config.toml
head_dim = 32
d_mlp = 192
bias = "none"
init_std_up = 0.0498
beta1 = 0.9
grad_clip = 2.0
doc_mask = true
Each number is 128 + 24 x the weight over the matrix's rms, rounded and kept within 0 to 255. Layers, rows and columns count from 0. Numbers have three digits each.

# layer 4 attention value, 96x96, rms 0.105, rows 0-95, columns 48-95
125159146095155148101145144162117112139121151131094088150129133160144166088116116107157094107117135105148128128102159136122121145135121118115121
182088152158106108118152176088080123154205113171135131130096143173144135129135138086128113151076093141102147145152125107159133168090174155184117
116167082165107148127139119109139120126116108080077157110158103110146132118162113144182120150112129100145136148124134116077116130144119089103093
116097140140099125164144131086174111132158114105149143099138128121153146132143131158096167118103104136127085135100118136103123097125130141154097
223124072182126152115141138128070147132231145141113151154111130211162125114129179083071095174131118087124139170155153111073129130119140110179053
115139139148170164125116080125136138116137147152134138127127127139153107143139118157093118147164145153142090106124138155135134116138140130099119
126103082178083103141126124128123100153148110081133165125144110142152144107115126130117138139094085121070119136135148115125118133123131135142097
115163110199129093069072069144174079155094120039127145164162113129112190117102053131083162168197136097120187163143149143119075103136078103141124
095113088188093153169104055123177083145099119083118160111165152089141129165111084177078205105161111159088108109121134139125092090145115147133111
137130146151149167108155119116195151122151155173072096129116101161131159105103134135124129114138155134123066140158132157131135164140117131112091
131189059170126189163155117155145145085113131114124192140124071142119121172195141153213082155130134085126116083139110129138139137146125088120130
082101128117101107087117136110095162158125109082160133115144155094171174193143095101147065167079116125122137144125113090123065120112149134128218
142089118089114148141105092125046141145147084157173145103131132132104076130200199100139098064095152086158174145072093143093144136118197120179183
196162125151176196097100126090129165079101159179101171134098127105091105148148128082163162123178154150137164133137111121125138094122126116108122
113061089093116122142110123121133115124093133147149131123123176099104102142130142134109183079128114150109132126151110147143093105125140157123141
159105123131123119187175082180161112113128133120097135101131171133130080162179099139080204070144136108118098119150128172113084120155098131169057
104132170109124052102152170083135163143202134128109108104113117149176157137082117112122070188069119143107077173144104100117125144106101143139124
149106128156167160139157139109107140094175168171121184092108094132148112155136115097128139179149141150120110113103138129142138114121134135112084
123116107154148160117103043158122092141145130121132097159134120119134131113136105123102143122163144127155132123115179162111140121126168124146124
155095151159135173100149183079114167147184137130104184098123102149186155157065099112107145175143122172114127128138142127122121099108133138088111
158159177129138104148158106135160107106162118094129120106151166126179148134121094171124153119120122121173107108075126106085149109112185124134094
104195142161108148143081093113159141189116088076106126127162142127112160137049097191092126150169133115151155100115114111087126102129108109100165
137199157131127095120132157141153145109140156109084121123117094145104150121103169068173087154149130119105106178126120065179135144119073108148116
144110130146098140120130148108110109115091147092138163129141118106111149130150128118162130132117112114113136156117119100115110116126142109128102
127094113117122108105167176097110149126097128132159108118128155113145138128110078130145169101114126127160137142182121115091081098117121116138116
123096088146105138150109071161185063120118104120135115149133110127099115114173127149092148113135115129112133110111149163167159126156126134150110
129142089152102139179169176110177170141146130149097126126097123140091158151105189166138122133107102151092067108165102142201103175131107155115143
157192178207117183120125093088186118143139127104101147126151132124117175132135107214095123161183126169165121143083144129123124150110132125115095
155090154077143102075143135173107114086097130189095069203108198114140102176167137064162140059115149138152198134177119139135089151124137128161198
055115184149107198115163083087168114176115113115125113091156107106179194159130101195134119139119138167141090105124146140104126128141132121121212
103082065132101113149135092182123093133094136066140173143150162110171129183182115104124150125105109125066103123097158148155065121141159133121116
188118137124165129151123173157011192148127168130173163138113150180085106125098108074093114178180133131095201112105134100131113108096150133124111
119117121107124137158127135119124128141099121126161165107134129148156118126139133102108160131081137131126103118177120126146109137132098131132144
109146099143153121108161096109110138138153148142136158151144129105113171157149112118109146142155129146146107068099113128114122136123151117116158
130116096106127155153140131113159112126090107121085168150110127177140108143122140151141114148118116129129118107126130107143126131102100146164119
126186155122126141128128097109114128132153114169131137123117168082130131098166109129103145139137128108182127109115156127131178134138127128134083
079086167088132113142129135142131156118143107109075113151115118097167128179121120158117109162102135189148137099129124120149148111124143130127186
108151137113127128080131118118151122142131140135131146121122160129111128138130135125095130147126130150153126113130118133103154115122121123139123
110123150132121130141117128138153142146109113122108129116126142127132125121118128124124124132100131127128144180135112133136161132124118132130142
101144141104099133101135151137112125156173129122117123099144103190136114136101095094107118124135130138139130133159148150121115151128125136110140
122167118128145143113139131126120135133146135144136127132129119121101138134128133120135122149117138132171125127129139132109148108135141128119123
136126145136115144139128156134120131145118121113141150109133126117158131115127132126131118124071132111117103145150117119170139120148137136128125
145131141167132191133102130154126155099130095145148126100129162086113115093138145143120122112120132123124115164117128134122178132121125121124098
116075150133125120112146108157124142099107139092136173149125108079112152133156100120114136141104130126144114120095120122149140106132169119132135
126178176097142089136096136119124144122138141155073142104130132138106146123092104090127125186157131136107154130127119136128145098141138124116149
148155119113120123121124137122150105152104136140094128100122119158110134140080080100171149141157113142108134145123112144123100122125129132125129
107096131149125147154131109146137112117129109129141135155114155103141114163118126164164163110153126148142132110140124089124137096126067123138088
147138144101125136127143146146104128124150133144157136115125161143122093114165171103107148087119140116084174170134125168118139159137118128139158
171122138131136218148154141192106101086120089141142122081127123124126106100143133100100084115142118105117120153121162123123162099122139125122111
111096060114116109165121101116125105164145119154141126157130166109112148167123137149134163121134133162121167107141107146115112143130081121153152
107140107127126136149169117124122152142151141130169153133124105167161144123168123151103116087070113105178088111153130140136097152145131138140123
168054129139146161121098137130134132094138100118118125148142089141109127107080111117137108156147126153122123114136174094138154138120143131118132
140109108120134090160123152130112118099152127138121134119145104144134141130138130147128131097157125120139117159111124147145086143143138111108129
114125154119122122074135147133149125136150128098131109112122146113158134136133143137121104097104118115114141114148133139128122118115157130138113
137105116150121128124143172090143151153136131133132140127124096108130153138118133131167150142133127143143138112135120113110133118120153121100116
138117117125117126104140142120121127154162119140132126117118114109106138117100140114128142137120113129127138119122119146121133130121146127132137
109130113144104111152122129078154135187127109117160112129133105108151142110109145142180146158056120122129140080162117119144162121100145123135132
129093110127116140114153134119163124151075159093109128181130102132157088133141156133145114194134136123146090149172149159138103133150121114159100
123139148120108113139138129124118125162135086140135126120133078125135112085100155112197108173089122087161126128144113114135162096143142121119116
158132134111111130130121131163169128089202122142065097110119105112160140144138144150140103125171117152118078150104155144162102146120146122117139
075118120149132131097117100107147146153133128124136100145151135081124154166085118144125130169119136165156101079167111093106163107132123128107160
129112119134123108116148136106133129151134143138121104130119098110118122151109132140166153135152124130124151115128113142114102109128136124135140
143096122132114137142155153085133130151157126153125127121117103123119171141103136126139153151141109150142145103127101116120119118113160113106138
110097130162124150099134136152117137106124085120169103135138105137088094102120137098097101135096131111096153158135130140130175135124140127124096
103129126089157091134126107113133103163090145118123119075124123155083123119149136134158154149145130146155070152123097074140131120134108133129093
144149129113122159124145125128126114137096132127118133147133088118148070150113112132133117105119134141119156124134156151160117119119129128111105
105131137080139095123133162138092142137112144128123102126130156142110134128144123096094115115122130140138089117114095145118135127131123121119148
133100151100115148112130152131135130118120128105106111106123131144126129132158089139093096119125127119147096117152133142124083124119111124135129
145152137091155099128127124135107171167116139101115116124136116148097092107129132118126120158147128129145111162152117101123138125126170129114141
170154150134136147102101151116125116135120109159154091117122124142143168097142129108160121104070133116108160127127117109155131146132124135125121
140151181148068149147126163127166096093115115131139189166120132096167126158086107156106096084125111102142198117109195182137104118126084128118127
112141132109126100140130148133121159151123122122119112114138153132088152128099117102122127133132137145117111132139119129123115118136102121134159
155137108150132104130108171097163149161127134148111128113118134131110175118134127122128103139124125094175125107153089083137119133131137133114160
151123124139140122119117165125158142113160106131153136148124139124140133103113129140151116126129125109121142146124119135090137141119126129130157
129116107129159126113143139130140121134128118148114108096107133150141128125140116152121107186150135120174073111110109085154159125120135129137103
112125163130106117119111123135123118079166136141141111137116170125144146131141128097103147091103122133094120081091125153095122145127124125149137
141140113152104181137111069124140117107151134147138114079123119104146129158133099107099154116109126129149115133164170124133107146126136135131093
188138132154134145160129153123115128140124113167121154126134147131136133144124137109118109110126119110136190129123139145117090128128152128107124
100146142094138111135143149128088161125117141122089151152139140130111141129125121118127132124126138143121153122132117156114127135132105123112169
092124089145096099116113083127149101134140139109151136118127131127142138120113136135139164123097123131120110118133142093133137140135108128148101
140094123092118148133133132148117141120116136145109108121127137150104160149158100108103097093114137143145121112132128143149093129134097114122132
156149137164102163152150164117132088141112111173135155132123137124140105157126127147104093096114115084153170111119164148135072128123107135117125
126121110139140108123134134115115099113130116153113156129115181152141130136115130124144126137124125095099147094114128118119152134136118116142097
126142143134103160130138102160123134128147119117130121122132103110150091137109114102108129111103120123117146143153154131105127137116169140092089
101100120119135139148126121139108171144126135114116100100143126143089150135160099135083122130140138150162104124151106136135113109114152135119145
104127115106143105125114110123122182172108137117102094131131122152109132096157125145124132150148137158137110149089099120139126132115185143129152
141108166126125152148136129151114150106140129129122143140128119102114149152126111093127107121122135121133143092155130135135123119134085118129138
115106138155132154121130093142157147177137129138140143101132171159123118109132138164095140116131130112149099082130109087151098133119106127149125
135130104111130121116099082125149142119142140096137096103125160140111154119128147078129153154125124161122088146141132095153144137126122128150116
117130121127130081118139140111114136155126126125122133172138108134135121090091146132147133163157125156120141160156126129116148121124148131102147
133136141130099130131121134115142127143140117124140158109117139147115158131123109106103140135148124119153100143129159152140099143125090136147128
092093125117124140113138076157121149094161130105121146128121122123119114133139107135144149128154127157095085130112131121151159113129137125150114
108111144122147108117140145124129153159119123117135118103129144149107191102110119138126117208144135140141111136149099108105132118133104125147130
147117118181119176150142122138145160142147108175133134093117123118154138157152116118105092134109125115169133101127135101144085127118131127121146
133094135111128111120115110137137143145137114103161106124133131117109167100112123096136152141144125151122112163168113111119156129133118132147130
130157119137119125121155165092126094155093128135129160122131104128137090137112135155146120112097134108147123127102126143127119128132134143125148